python train.py --norm_eps=1e-05 --rope_base=10000.0 --lr=0.00983 --weight_decay=0.017 --warmup_steps=0
Each number is 128 + 32 x the weight over its row's rms, rounded and kept within 0 to 255. Layers, rows and columns count from 0. Numbers have three digits each. The size before them is the row's rms in percent of the matrix's.

# down: layer 5 MLP down (transposed), 1024x256, rms 0.0969, rows 168-267, columns 64-127
# up: layer 5 MLP up, 1024x256, rms 0.202, rows 169-268, columns 64-127
down168 087:182178050174091134120115176129113119153160143149119117120131137128109136153088077085111159129144105142157141137208133086117147109136117104164175116122176077071130081144138159117102163102107157
up169 097:091173124082102170149115105146092171130109140154080106153122152155135090076113100129130140128123164083113176127130131125163140085149082131175164099144142102131165147096140155133151141115087125
down169 102:145096101110088100074178101135124075129093084122148122084108170129159100079121161163073143146162111124198157157124133159100151105125131145106127096175200116147148058159096168205086126121129074
up170 108:130100081132162132070144193132109179079120088110153156135093143151087120120189146097151092079172126140050215153157115107115133160099099127189108117135113103089179128158145122127127137049170069
down170 091:132140108081121087103154138138134135090157117157109135169116134141142090083120212101143109110158111144083159113099111135134161115156153140147051125149122118133120176157140139087116134114132140
up171 105:139117119158158109116078116165130162138086067126105152143099117102143156082137167166138125115096135118124119081157142173088106084131175109131084170161170127114151105084091107151121173085133181
down171 083:155145140137068134093152115109133123115162115151083117117097138175116121092150146169077153121128061143156134052152134146113094157133101090112104082121166084128100128129110103139149115066187150
up172 100:172183127126100110154096156170155186101137177153120128162138066128131179168122144141217095158138102136113170150133163075132099158138118117130136119095096160151160124137168167168165116118135150
down172 093:102135064099151180120149086111105081198185098149099102137157120115161197137100138140120144071089116075111052095161047075161102130149142121131115113157134176092169107099155163110138122113106100
up173 101:144175141190107127109068143117155077120101147173135080086155106124114119169124145077211136117129126131164130129087179145089124142080175118123127149127140118124121110135175117072131141129168106
down173 090:197141048132174162166111151168105096143171129153181101127200088063144138173231134121152174098173143201183107136107160125133103086131109097103119156143202107143128122146123129136194093164147142
up174 101:068166125132101165124086148159136145122118144091106142111094105194178126071138112086083148138149101148116092160123143155106085092151094100183115118170116123180141170105161129125081161123152075
down174 114:063094176126124090073119126128103109121125139125179148130154158146118083074172115131082094074095107200125058132179129134090143106099124095132167100104149083152135157130137191171130151166138112
up175 092:186072146146143157140155080153134150140122134119126155144121179096152141107119124170157185159118137193129144155191108169095107113139191114109095144139158164170128143143142163129180145113118092
down175 117:122145119128141130163145110166138113116088139116102114098111101164140120162095116176143115159127118138166069101182148118203142109137160096157141160139073143046070114090106115105135132124170145
up176 097:109174149168151157149074096116147147094157095149075185108178176127108139077129096075154161146083172130061140093139082075169110106060106135167100176190112159073155152134106116177132100112145240
down176 091:095114122080174076159132146079100151107177093158072138135129104107122131083147128087101158131100108170143066139114107081134171135155120089174178168157138175141183174121102156122155118082092166
up177 103:169180127107132149100138111130124112172090135128127097134061079141126173183195095127159146168100176114111141151140087091115136122077080117149128094067161074163082121069082123111114176136174110
down177 062:143151168167065118141126130155156056121112131081108135124143178137115126140064072118098119124065160127137123108132172179172144165133105095177127124141093147184089094092057160079143146112125129
up178 102:140166158159181145111131100113139069135144132108100148127109176177156099168136099184080145060119080086126122186129151090122121172152114135078138119112105159050140135038112171109085114133134115
down178 123:110132103142115164116127141140143104135115150095213118166117152104092141145165170198125147119127124136112097089103087110124123119100177056059136126175109149093149124097096157083143134166158073
up179 101:146100150160137080159110147054091118144172171134143150139071127144096108114152140098154111145132140064128126142121095101132151112153147115152146147106189093132130204148132133157087167134100092
down179 102:091051150132108107109152139119151167170133097179128100091115105126136115117218162171118153106159146111115129140168092118155168127144088181140131134121164051164116141188084116138086203172150111
up180 108:152163114130178173066117146152185059158081132202093104096098201099216139103128100154146158168160165152125153158120167093133181095167102111121177124149152083174127142126069142140128116113192167
down180 092:182095130126173158151187136102157100125082120100094102104118104135137119169116120211137154149128141140181065156083161093112105095150097111087169110108125096173094106171045169066146123126137103
up181 105:158112137123140146162077140113095116078176124100157125173154142097093101096074194142112093137175178134116129162181175138131160140095110157110154123091127088178077067138098137112161141155155042
down181 106:112125154125161106142137125092109151165141141086171165129139179174144090064100144131136112098180079106128147149135092114118081117134151180121065092131046099139087103130166127102144132149129083
up182 119:147175151171219145146111099119095168097126082119089156161165095083110156140061108140126143061132089109132119151147133133195138114053147167086080134162121124150128078082099142152068075131141109
down182 087:138114192125128130122158182136120140138133143111151081149142122111117179178086156114158106101166141127096187155126148105168199103107169141166056104095151144148120122076111093175142050124146090
up183 106:150152115140088140133132169173153102173114149113066105137142122142120150089144173084154136098120077162153146190141071104152150093156075173096174067143175164132130178061165127148172134122160106
down183 118:139121112112128109138116157067122072159115147145094085134149152137142133069108120074111174120104164141174118121137135090138120097122133137109166113169184113119106219164126110130156106093148149
up184 094:119115117139125134134101148052106087134099156157107118142103143175111072110137076110102146128117082166095089120094113098101129161142165089085121085107114193168112123165094072110152160132129113
down184 099:115181196095132145115150122085136176161136129112101205114141141096134140152098090148135134121120145173077103124178126157097126123093198145122082136185116159077164183161170132154168161132103103
up185 101:117133165151134104135146124056108167108150105129145101072100144138082123088132118102154126162146114147101152161140144080136070115176112178142134087142156137120162139158146152146123054120244120
down185 102:096128153099133137082116171144148102160122074086128030112114075177114079160099111090113095074136184102119116082134121093140120167126118129137108157104160152129166066174113136155116083145161159
up186 099:092131106116137119108051123108138070100074067147077119143136101068112084117119118160119106164101134125096142054148120164093105084130118150101128148121143127176170132052105157160206114090139155
down186 099:142102173070115138096188111148128145084134134063105097103104128119158077136144111145141156127105089105150157116096138116129135097196092083097154173111145160181086140194154129099115119146126132
up187 097:128125111106118078113110080116200155148054136156090136128079151178104073114106097127100141145142162135116131145046136124153142156173090195077139143068130174104145165113089160155136102112130140
down187 105:092123138115104116101142146137224144132137155143142124161135063126079114095120136080128112133122131138082082138075066189196143092136161159079088147033061183160121075183161166134175143112180127
up188 092:098087113132153110095150104144151111116089098125164146148097140087108126169149107096079114110164104163073164212155168096098141098163116151228186068164150121104159124206133167113176124122123118
down188 084:132141148099166125137137133117187119126071093115155097124102167134135089114123105058054119129145089124100141139159123089116126065125186062151137062115122096151176103150133124163142117133159108
up189 095:200149122098118145087148178095116121121080123150123116146163185107144155144124206089127101111107121144156169128132151116139142164109094151216144113115151153075157138142114172132121135147179146
down189 082:174170130102088090126080133126068107059087076142116118110091117150189126088094106143145142171115169144093113111090188156162089096118064151114137134156103126194092113192152082160107115143115171
up190 097:138153111143092121129098129086137128164179164140101130131175139083134165122171135120061191163102133137159088115105089095144160170182113124169077091168135083121093115100101114132124132089101185
down190 097:195081152142075145146090065183135158119101167162195166137151138124096117189196126163098151119130128144066113092161131108108121134142126148086145118154094095107130118146112106078092154087106133
up191 093:159108110070184141102135123117139108071118107133153160133107090105087125123156213052155045156167069098198133185158101133105139110085109082134127125049137157127173127152102139123117116123117128
down191 102:182133130124132151174135136093107124105077119095123099088171120141146139149077143162141145172172153169139138115126138132092128109186136152129189182138082163161127121174125098122147146104052064
up192 091:096159105120210127164100113135104124123178162152085036112145103149148110089149115082108115104143221174083163076124132053094168127114123144134192135094077065070145119140097111177142142131146175
down192 096:065104071147129165146171131140103094114123102107189063130124096132162113133135117170142198158107139102165125166141119172169172117111150155106188134105139130179135092150138104112137137150154136
up193 097:138105141108086091142119090101105167130135132120174096092148166123118119137161080071100161125071145094129156161190139134093187132155157077116135111138124154148149126139107101140167152065209160
down193 087:149165166127081138147155115107144130129164171176122093169169085174078112128162164101134102117119087151155118119156122100121198165160163130055132129178199145137111106121142079117149148054133161
up194 093:157208138070173130138156123184138123090100114148053107137187195117111144172124171147133097082087074097102127132114113148089129133181144164164147090153111135148145126118097166174145131090132137
down194 100:166139142199177116145090163125100117186127106096115069092077163172134098108107125166185173124108110095121096120159104194105160121178094160088146123161152157124113186155088131109149140155092102
up195 092:166181169085087130205095112128082077121133126086110088120094160126144138129165118169164094125129156168116176080162153095131082172110075112106158122175181117152131089100114159140124114117153163
down195 094:117126062096152110156109139116088127108109135086132112148096148113161081131164106143116110121139178133089143134083157124137157167142109144137140116167133046138148183101102122146202083068113150
up196 089:171145110102108077120182203118148102141109181112199079118146121139184096119120141139068116126169105111163135159115120152051172116107197102089121102143123120127106129205133137164128129075128095
down196 102:103163146058109198152170156124130107071121098093173121090165094101131142122137078135110074136125130151150112132170079153150121122164154147130163129170138138089189106087082107119100183168160144
up197 101:180175182111167178157178142186110114116102136129148140140096176170126083123101148074117175135109171105057112113116177107086129115138098140108109158137159148129129154120132098202080169143135162
down197 100:201157181093158166188110132075084121141125142070156090162095102173152157123119087132096215126154136110124121112172144175118110086116103080069122119131164152170161166106152137186157108134189085
up198 095:127151134102067142136112157131114186149169130144101135172161082126137146121136087110117104168109103073129122104135135121130185113099115166093110127133134085080124077074083021088142189133144153
down198 114:104122095122108125115114141125103144134163128103122091123140144087116129096116155069118132093112128098130138095149040082101135132130145123071114155135137090108090083131104148138130155115148154
up199 098:124156130063181082122134170188139200166152123130122184124157146150164159157134120158100140172110078086167123133150056195136127161130178125123091101167111136176097152102130059121085107174147110
down199 061:140178080121161126086111142119099098161177168077153158134133196170127172153150176162149130142145112170116143098132142128173168131089122117158139156124160141093127123133163110150127069129105156
up200 100:127080078105157153141138137169113175110134103071123094165103110087079142116116154070131144143110162122150145124147154169149140168158136065115111150074137153129174128155122073110147155166140174
down200 096:180156145154145095097068123123179103121140110090101068154162153132116149106093108130131152122129194150132074116152117126163111176131140130146187142142110109121174098099112126178132131134095084
up201 093:083098115095147093171117125149108097194157047130089114059085145156100121181150163141138193091133176112098163183136108149097145143162131154098123158130175162156171191183136160216124085089113153
down201 106:128110114121129166139116121147030132151134176119139178133105153095142119142130149162152132109137090194135129161164156115139108099082081095085135093159144174123125095154129137100134130179106090
up202 101:168117151146123153137121165146188129109139114153161175108092154142106120142149146157100131160083142133121110115107123215135125163133097173161142198129108164167171124076139160102117123071138133
down202 066:136130144200191065099060156118199101159157092117135107125135141089132125152119113086177100109082140142114125146170125201142103105112086127134115162102100090065148099092090120097131091092098158
up203 087:165164159103136120186185175104095170091129160128089109126070093110166147130124100125148173130099142115131105095130115115179124142104094120188090081129110121162084118095070126121154182154074121
down203 095:138174156155155068096118085080106156155145166106060123090093166089207119147172152193165159113153210145102019121163135133093164131161095123123147101159188189174132143136190135069121115143122090
up204 103:109102203130126084127104171119173162124153146109140129203070118140111154127150125181106104048173065161098085123118184059098126139128099121171205157141117100088139116105128091134107168105095087
down204 084:069105133075110163133185114110143125145128151137072120196128104146115124171136135117114077093173095094047061074071165110106126150135155089135136099147108176175219111161177161102152127123089114
up205 106:092153115145161170114082128151162131142095104145056084167157083179169070149106066176134169116150084150102124083080165149120127113129200062096143120074131137130139120157128151146094130097198092
down205 082:097132181164141118086055157126110153150162177103110145110071068107186102105167119121092122168145086129058109133144093131127071126161108125130143017144153118098113160099081167130096118104090124
up206 099:069157081077117107171093085142130019124119159089088147082101109099143155159129201088143159127124145109070133119040089118102122136098111148095149143102082118117128117173122092109132093131183119
down206 106:118139088061061122082169074074090145100100191155111152084110122122145106120128118119066203171178118145123165123187103104100139110143101127142123169105152108153112090147108133101064121073128179
up207 099:103059159190154146179187122102133119082191158138120152054156169066131128106164074074135114093170131103173110107192132155115130147131102153165105125145128201116126170127082184127150112099141194
down207 105:091202114166073092094104126143160129122101095158128092109134082151128136186147098150086145172147120136140172127145180147135110137188141204146095125107131116119148075136117110169165117102124140
up208 097:154094181056120140153130137152149108135126093092145107081091148151131174138161109109171127075037136131104148152086134067122106038119134118127062119123149097141114127105134072101116170155074112
down208 092:138165124193111103124110113109183109105162120092144109092148127130119097106132115110124132126126193155112160159157100161060127103104111110108152197090146206181153112166151165132120105137142148
up209 099:110147151168117094129095059142130122093154120207104099132121124148141125121122163110051109096115159143079133111132100116068103140091153105107150122139091121066104148128081169118097091095085094
down209 076:139108135128165085126065115138145132115150145152112118065152165114170148099145087151075129139115103225127130155140182112146153089153124103110072150120094153133141124137084122106114100137077029
up210 096:146151158120118153139155077128157144130141168121162112070057156127098090134072119179151151160090175145107137086108135129103120127143117172097175069105077119086150119114091130106119081203099172
down210 108:097170159156093177128154117154159090148171111114095129145115204138147144152119073146135144131123131134150184166115163106135112105121112107135114125135112078177115130121165114103144116113077150
up211 106:121180123074135127127091142089119115191114133122136085151078112136138126105144170167140185133189153128133074128142119131118150097107123184097143098089164149104071104108134113095104107134160160
down211 075:178105078153140125155110147124123145076116164174118074154162073096043150077093074094145134116114118132158086153146178094149200129125135175146159111156164095100089167132182084157103138144124146
up212 100:156107129163096140138174073101140114129110097122115167094073150154134074169095134126127156118160088137116087144152119162145141150129094153174156110150103121123096125129146131159137123145086162
down212 112:129156124173087141126126104101171137100134127093112138154085139078077109115061119153144164128133158139086186130170148122147125127155145092091080133112140088163114141137070100117156175216090146
up213 089:176103149149120115141097090114065125151124130128060144093116139175155125120129116112084107144075071087204129109140058172128128159118108141111110131104062149192091128128089145096077173116093081
down213 119:197067202123097095106143149108192100077113112136182143167118123128221177083100130118043112158078158125158163146075157170116177143126099076107127155172173109116135053135163146150160151132120103
up214 103:123140160122209136141110199148150099155163141144118132113161129158059152151156114122094152156178194140107111084151098111093148156194106118169169118169105192146116155105115181121141159153090167
down214 105:169112082108152169094109172172151124157183164124066137140131182078134099178146124102120160113160164131117123135186168100142115216116096096168166116134134145167169167124113096143139098169077140
up215 105:094154107091126153081113102147113065118122137139141152120096084128075142107107089137086156082070171122128073146153170062099147147119103156159091112090201070132084158122100180177144152076143098
down215 124:088095117120125188117126107122090157141055188099098134163143065166134133138162121118091129055165084176128099119108181114099094097196156116127088101118152097113061078153128137101119084135128168
up216 097:187137080170180109131206047127122158105091079118157133134108150123101164117100152164147167102128122090148132075109101109104181105127106092159152127128178092181122158108101153150138121180143136
down216 099:140109161132118148119122110145144110110087181148165153140126113142117111178105183141106130127190137123115134124140097113146104098062136090210143128139165158160132137185137037121108119126172136
up217 105:162225071134131058112104128123125082168152149123153164159084137160164116146121060103138186145160167107174156179124105090086125182122190145104188093186049163102122101167136133139145139172129137
down217 089:123131104105134109144115121105088104143114139140083081097137097146079154148136127080083080133138121113146161150136102107103176096164163104104161103097122081072124080127183161227098176131157160
up218 097:181108074114126101141166160200140136147074136146198154178077119144136083111143083143128146090043075118145105109113130109122072074125044101135124156115137124104118126104028092133124170174112105
down218 126:118104158135170135155103155098158150107058102113144124160152162166151137180113128165102140099108090171152096109157134142098116148156117141123075115125130169127101123093063136148131102119104087
up219 098:176117122112138136108124088110127139107152131143126144154070142096088212129091146050128105157117138092148104111171106117188155147120147130206137105131131129144103152157130144078157148151132108
down219 088:074060115103154126129106094144147095090167143163141091122152075156112168109179157148128099196134140204132097126146162141226115143164165150170126164130207116121118135140148103060151111091130176
up220 102:132171113101178151165157156136129129083108128111121120138084102086136103107069190169154115156160208086128186118126109095136110195096173108179147075106117133106061130159105168154144100187156108
down220 092:133152111070173098099118108119046081124092156061109129113131108094141166091131143145156153146151069132112152085078132097068096158128123120162178089153134139177098153137091087084134062082148091
up221 104:088104153157136132121139129179078199151148163154155159180175127177114094122130183053156138148129130136151124146179026111131131143123145158134091110067134125086114117140159136128089083094088160
down221 101:118178069110160154175098156094083145180092111113079173050115150161067146097091046130121097155142125183093130056140128154161105157109129113187170147161107076134187127130122190175107056136106181
up222 096:163137133083147119136189123091155138118196130118136182177098147098070060150146121153131083033086161120128178119163145096104127116109080110048075167111132177149159131145112149138104141140162166
down222 105:133101163085128134109137156160163106145149157138100097071108095074146136090103134087133114146140166147152155152170166155122065119117133127110135140122167074110125099110109176095140123097145086
up223 099:127101151129155137133132128041097186109120168139131164109119137110124112127132131133087116102124091112128163090157174138166122122073149125111169170128144115141143109174142128150166137093090133
down223 135:108147110145050120116081089114132142188170103112115155071140109162149165128128092214155111158095090070138141153140198078156115171150145107095118120112088117162114111124142058111105105150117129
up224 097:152093086149166137150120079071114112161132105161101129144136076138071173192096101170124115175176097189162109163130134140125101180102135176170139139099122088137162116139151182169160170135159114
down224 104:174127160108120103181097115090097121101086096119128096102088103199096130132143177152068108096106064134123150137136088198136078159136110146166148132103154088119089141120137117111074169146129115
up225 105:118188068132153124138092049147156185118171115134150139171130155116098135107157127097099087047080130188156099121150134105120120170102151130175152076096170144145185128118115136080134106202108118
down225 103:170201118125090151135154090100201135081152105107097166068091171132129126169164136080164117092110141109130103104141103149103127130089122098138125094051119110140171128154096161107134096140145140
up226 094:176139176151128103200175161128077127088162100123130206103151107154102113105121112110134177109103099088070127158154110112150081161127168089128134118123049100124115094079138175161182058138080139
down226 094:133123131137103163149081152180094155125187157141126170098193100166119131106179132112101194215096120085142092126144125147175156105124116140139104113102092134133138148080113225148095108087155123
up227 109:090157127134118111142161149206153135099205158103117152074132128081162109145168099073169128131141105217110160139117152187102110125134075105082129173120155130173179150145103136101122159153099152
down227 118:157153177183089159112143194160111127155103139102147127093134140109189113092107169096151149166141128116091132129163154121114109181120133116101107105146145113151089118111164120113154123084065177
up228 100:131163163106132134132100161104206047117142116174089189090184121130081147141078174074124179117154136101151173147110147155105188148130096140148119117082149103083152109139047118166157139168145145
down228 111:150113171154097128087064128098134129106132107103086150109098147065104123176158081122170105161176138117119161141148132185146149126114091140111114034139094113106119166154100087119186121142127100
up229 103:134140132155120154152155126144139061139073168117150159103091163141125102092124151188143136121115143161168139167090103121200117175087124080159156166122096180092042129229124127099170110128120123
down229 083:149202120124123155129176127112195080109116091103091122132097151158114120120113198151171114077153109086153189164120093117112123142152114094152109118118129204146141141085118125160080150106116172
up230 094:095060112159153115107124090183166123083091088146148180107145148090097177156099100161122117074138149173118112143146137099147118143088182194094140162166105118177139174149144082169162162103122139
down230 104:161140112095107128133110069131116164161177171121139103163155148093141104153134090166078151136139205146135090143158119151143090117074147148182164125132147110123162122149151112142212111141103080
up231 098:195084112155131081133155148143134106112157141183126148048145112099128118110061075132107178111118126117175118126099102130157144094093086119159110116154098152137152111065114154099169123144094119
down231 101:153112100133074145152156171159112111166161177105088101130124063083154117136156184128150101111092217110132117086151091105145068130153170061137132165108106122098140098151121108109107143100139098
up232 110:119155111159144100122179166173188118114116149142091084065096103202151140108204127151170085173136131118130144120109108185144171147108161151165128108170167096144129149093136150089140124126096128
down232 096:131085116127173093110136198149144119086137134149138110140161104128148131101179138123137165104148071104140085100047084091157105171107153120134127151145155042196105090117166134150154161127069112
up233 106:136107121136173156117145130155144153115130156125090129086187120161100155154055129093127172105131174154118159135116122122159142079100090135089157145130052132131164126082117129123141143066141121
down233 098:120121110160121143092147097097097207113179141142093159152133131133115151152094094111173148094111083149141143149120124141156152214121121090182163094162146154123151119160114094134187199169063088
up234 098:121180123046126154132062136190101110145063160177136170148164160148149173076104157167102185125118099157176150178112109100100155137137133115135151142157173111137119144150170114077130106174108168
down234 093:044131082119132088147161099090144164093146101115135106111196143113063080113109101166125092135124108148066156149108089085114143122112114146146074093112112139179176127131147111127170106113124151
up235 101:127136126163122139108131088139133194152117147086116141161146112124087151139135179123111161186102155056187108114140105085126115171131160128131190127170127138116180178170124136088106116091101124
down235 095:107116190129153134151162169095172117112088074175092092139082101131152118125118100153140097120095171178127066147158039124147137151089105145134131108154183083100163101163079121042116083142159091
up236 102:133132070103115089113165133102102195153088148192123124154084150124104137050145123166131117159051113144177163074123175139170158069198099147132155169174133153123124108111106142106124103100181183
down236 088:138144149115065111125141162147131122067113156075131130115098100121078087116095104103131189173121065176113125145137196152158108154176127139173145122063105133096132108124144162102131140150138147
up237 094:155097145144148163110128123155124145185150089071123106082103160126164126152151146210088167092096204111149106122187145107141129091113107157179120085185091117144167101087197156139118120123082124
down237 105:158110126123131171083084071165092133111090102162144097094144093134172070112130146174136126225107160073116077112168162139110101151077129189142129159155195120139128095146129072102092099108151141
up238 102:101147043104142131175106111088079125136149154118140147114122096114138129120057150119102170169158131144143165175131170117071145203157165124137133081121085162138172147124127152115116099106154132
down238 122:117153145212119170157106138160098125085137135124036142168146095138129050090133138124095123130119131112160101060125169163072194180169134120111142139084141168111100160147111224126129096104120121
up239 098:145105094115110167173148139093070157149131137122144178046106167168115145178108085175089186120094116131145161094163099095062057141091120098148095176140152108123133141102093094098152166131149183
down239 089:133098143098101220129180154120146150176137113109167108050122157127157141155115094127099184109137170126096162098178129145139154147098142092165109079172067132130136113120148109124153162122140183
up240 101:145163148057147163160124116154137148136117135079152083114132118120208120146114194157133071112126139145115169169121105132140112127175128152072128171108063129145094122107108132147165083144184140
down240 090:139113112143106126101098159089153084106126097115146226100120111128071161143146125081139085070123110144095115162127127090105159163165164103119120166098107100113176144103117123112143138146169101
up241 104:141157119138169089176114173129097110169117107145097167112136128100084076174125101148060150149173121104172126100095188102128159078184087186129070127121119151124092126149101106135044136171121121
down241 110:103153109098094060162122113135115147075091110132133158108085136153119147077101106088121058141167089131116153077102096092091100145182160122179139148111106075137144101123143159132112098155159124
up242 097:112154087145149146056131049115120050133097148084134167101113105137122118101086158097126089179135107158174105088118122157143115159117053097065138126124152085102088064148124102152153046115130163
down242 108:140110182104095118136091045103121123119166093069094154148145062156091114111124168127130127142106113143137163093089172106191149093076111134146138160123150128121133104098139185147176135063129150
up243 107:129145121173161136165098183144157119128189103132132112151136192133151162110086120145123192150108139125098116133080165096138151127172103199137120124159127091136132189103132118190142144135104206
down243 113:168105101195098167133091161140181127106148138088061151121117133174100180152152165143141063151101109121161073136118129101167135156115097087101129109149099184088142137106146109113159189163090137
up244 100:149107149049155151175156143102176054121132142119172108115133127088176192161128127132113136121149125140187078126086106121112107161123139084124157103114155156100120128112130136100130152113149057
down244 087:131134121125150108174153094090183149127117105103116134153143114115115131093062132132130148111111179112201078138045096089101204104180135114162139150140121166128044124113076158095123126088065107
up245 103:119113127163141069162101191167105133111127096100148089089126139097137095153110169167105092142114134126071145163112133146109151128150185127184091108114134134160139120174129145143091179070081143
down245 087:114129145079085049149100158143172066140075111155129098120109135143109128144072105162107102174097098092182156157094100100115089142203179243112142105105133167155114133168186122148104153170144100
up246 094:182154178128115184137087135134101137134111100089213175123067184130100165103081090091120192089138106110138163123203106086130169142108109070060134166093128207147121055102152145173186100139156111
down246 089:231104179183086149147125099097154103119132171121139057197157128149096185135113099122124164094154113112169151046114118122086108147174167076120142157116118129129133149112059107145121115132071131
up247 102:110121148124205111155179110106063120141060100197137046096129096132099129131107101150087177140173103137207142119140112158119122105121128129084130105191159131112178145150108129096114188158117096
down247 078:074103189111168060092140130131102127080113156137116147115131092079139089123115183081127078082155127130101143146164095134122012134121115160169118135159066134107166164148157114135114131091150149
up248 098:173136108126129067162130110162184084157110108123120213052134053165127140124152109145162100165125135128068155093183179143122103156108085140123161081119096100070130085169109114133097143112102125
down248 090:180151137102096150102157091038126099130085140117152178078113094147095170187120066126176145164085071126058070128141180152073085111146102168152121086134150092184161110190104129168176178129181100
up249 088:155143108124147103172144136120142107089140133080130146122089066146105140113120112118143151120145109102177140112110158147121175074105101190219132127106121092109188132193187112084158155119132169
down249 079:163132133168106125135087136146101141098144161095127141126121201112132147149160086144122091149143166155123118105131125171106126051199144099102098092166112190127128120142057197134119127190137115
up250 102:132233179164106117208089101118098141090107105107112122197112175172109089101124133098088080139135115143136185155133189144169130109104147125157115149148103100113125095097123118122075164123075146
down250 079:047147126118136070167170166096081131121104072168159074156100129190123107116108148100092103093144030146149104146130090138153131104121082130153119093174175061108123097147101119172131143169147141
up251 099:144170126108115126140097177183127131088112136167211154147094138190152105163152135109125084180103190118125098163156211117100127155088137143113141060111115149068102095167094083119110188158098143
down251 130:109171141138100151132170114198176130095193126121184122146172109156145130165107090132091130147105160094106119183174163155153120131108157124148178129110078122128117140183106161142092124106115126
up252 104:140068104098133132184102135169126151180139107079206165139206171135206112136134096112138143166123121123136085158125143118099137093121166157054127200180097159139138162146113124165132074115115127
down252 079:106105140132087113120160128106120107143164132122127127153122116149081146180154146134158176115214116166144110131086138111073109139160166166102113108172130130098157124133133149132159140122116112
up253 100:111117196153139099131128150188114079125143109152167150086137168104207189119107070153074141119049130200147142098184113134092187141110129195152143125124126079179137147104075143111128112087162121
down253 097:170140146166131123146103139139145181109139161162127145133128129139084090188136120143083097135073116146104163144141121154130155121131172146133142168101102178140161081138173075118192093093125106
up254 096:141123157124157126120101127147118147117164061139141157153149084095184098101155124190106097133073148124158119121177134170101176164199114183103130134104102101139141114085182172167118145169087082
down254 104:153131138171109167102121089137127093106109135144127126122180071047135104085122140144072104122153062173121122080077085095138125102127172117128144149114203117155124117164107225180201191137118155
up255 109:180144148085132127112149111074152133142144140113101162149114118127119080108118162173132150099164112150203065128142133129105130174098080096132216129162128063084195154132173123141181142117128169
down255 094:118144125095091150137075128081136098135139152100142166105106101067075123111136115155117167108106178116213142167111155203170098139131115169092127155145187081136118136188072148146181152099154120
up256 122:112134084135156173132106190120131138080113168140135128120161172142120141137134121119116089141100108149113031126236104139144100156165126105110120127129134146094143135131120107158101081152126108
down256 124:135146075127136147144161172157182114097145116158174144140154144088175127117129159126179145149091143133126132082103107175120135060168150107092175122094195130130109121173113177159132152120179100
up257 105:187119123117086042103110120121097108131098174097163126120070109110139147189132132150105141142137148097122177146111112101163192126148138131137150125083104153124198139179113178208132160142095085
down257 109:093156103191139084100107170133164119112137184199117088145115126115119176163174136150167113073098094131098067177206118142150120174155150110180038072145120126120187143081054152150137152169133162
up258 098:154144145164089088192095156141114110117116163124147046190157088118159157140134126124153138138186155165193155142093122128108120112148083175197237145138141094114139132107132063134168153178154118
down258 085:121165158148137185145150078091073187112053127179090102139116124106132150051098176147107202109136097109114165133104141172104036127108055125155132176151100146132161155132176086140094102163130153
up259 106:119111121150142135155084092151125129094111134182107109078184125148137102125110063169165084143122105047127126144127108136118135144240102114146164089162089167154167106139116083135126081118115151
down259 123:142089086153134138132093099095131073165118124142143118145150115159091108158111131167124165145132134171107179127132128127137048170114093154082163078128139149154149112114097152117112121181071110
up260 103:137135140157120085084151144151084163124104125114136032114081098072080098139069091161122179075106207090133139141116126111146123103114125128100153129050134083124149102165121105138117169131143114
down260 092:177148143119154096100158103155133166136136151121122096076131136115053119161071096156114149110221149098102098117123154075101111132162176143160152147096079111151156143115130130170091197149105174
up261 092:132105099111101146102131040146088093209141098153116157084121134124075138114123188104085168114108170151178097092129160123140151167124131091090111117125141162100128121120092156136112161096104105
down261 099:108121097107105149143110140140178088213125126135102140121195102139203092101152112101106099142152184194083159154159135080211138136132158110113111164105156219156128111104093118071188160068146165
up262 104:146148150106150153145159138130148162131106113165227076131117143078134121102102192168189105164155085160123169061158161140125180102084141130113104073139107165093160109128149120166106130056107128
down262 094:135124093132123087052131108138153171143146125161133121148151086135112161163140106117106066216115138145056082109137103159118154104086098082116141060131103145109153080087157119119102077125139118
up263 099:135097198183161112155128107141142147079119126123184064167164142132116156105069124125125136167111136123124127092159132087083104105161150176164161184167166146180146115160150149078113162131130145
down263 088:164169138093150132119117108147191126096180141154093077050149104184113117061141111145142077128087127167096136154089172102159167158156161147199149108158172110166140137146181136067153136124104147
up264 099:141132108134168131130103186117086125171107075175131090130101169076095133185150162164141144142088158079177164119154144087134157231111158102110130111140105164119084143069128161085161174098123083
down264 101:091139067124076162083103101142091113124117136105108095137121110163128063189123188184132153118125098151139118171161143189125132157126161066140156164131086159157068149095157072068130099101150162
up265 093:097159128094123158137069101120134193172101149080205160147117109089151086148190164166112169105062177099139182058137106141140087136097058083048125139148163133137163142087135160147174072133127197
down265 084:144110151117080059125080131113087083140130048107149164099154122121145139133154130125118126117102112089157129110109178096160110109112165144081166171062121097147103131116165139101125138176094148
up266 097:142077130134153050131118092085124126111079138160134144120093117136106103150113081096103152133124134182165115121123164137127144138115136155161109134122109175120139147122121147142137149082203103
down266 086:140145155107083110097127161140183065140094081130163143153120139173084040129107135152132107074050131167140096189140077144123062191120141173103117141140131102154107148090099179137105131085186125
up267 103:142141103121144149137143083180162149135111153156107142171120117142141142054201202139095138130156080171108087128129149116094097138109126132137143138144143102141163105142129057076177155152125134
down267 115:159189094162151081127150157150125128188093061162144145109109091129101104094131082112122080120152134126111151127181103127170090086150127140137052092136192109189156098114108096111177147165105116
up268 098:134218077208150109150113153184155090161132101096171108099133121200064182133128137105094109133180124168175154106178108196075137163137128135127201106087138123090126123138154162179100143142153164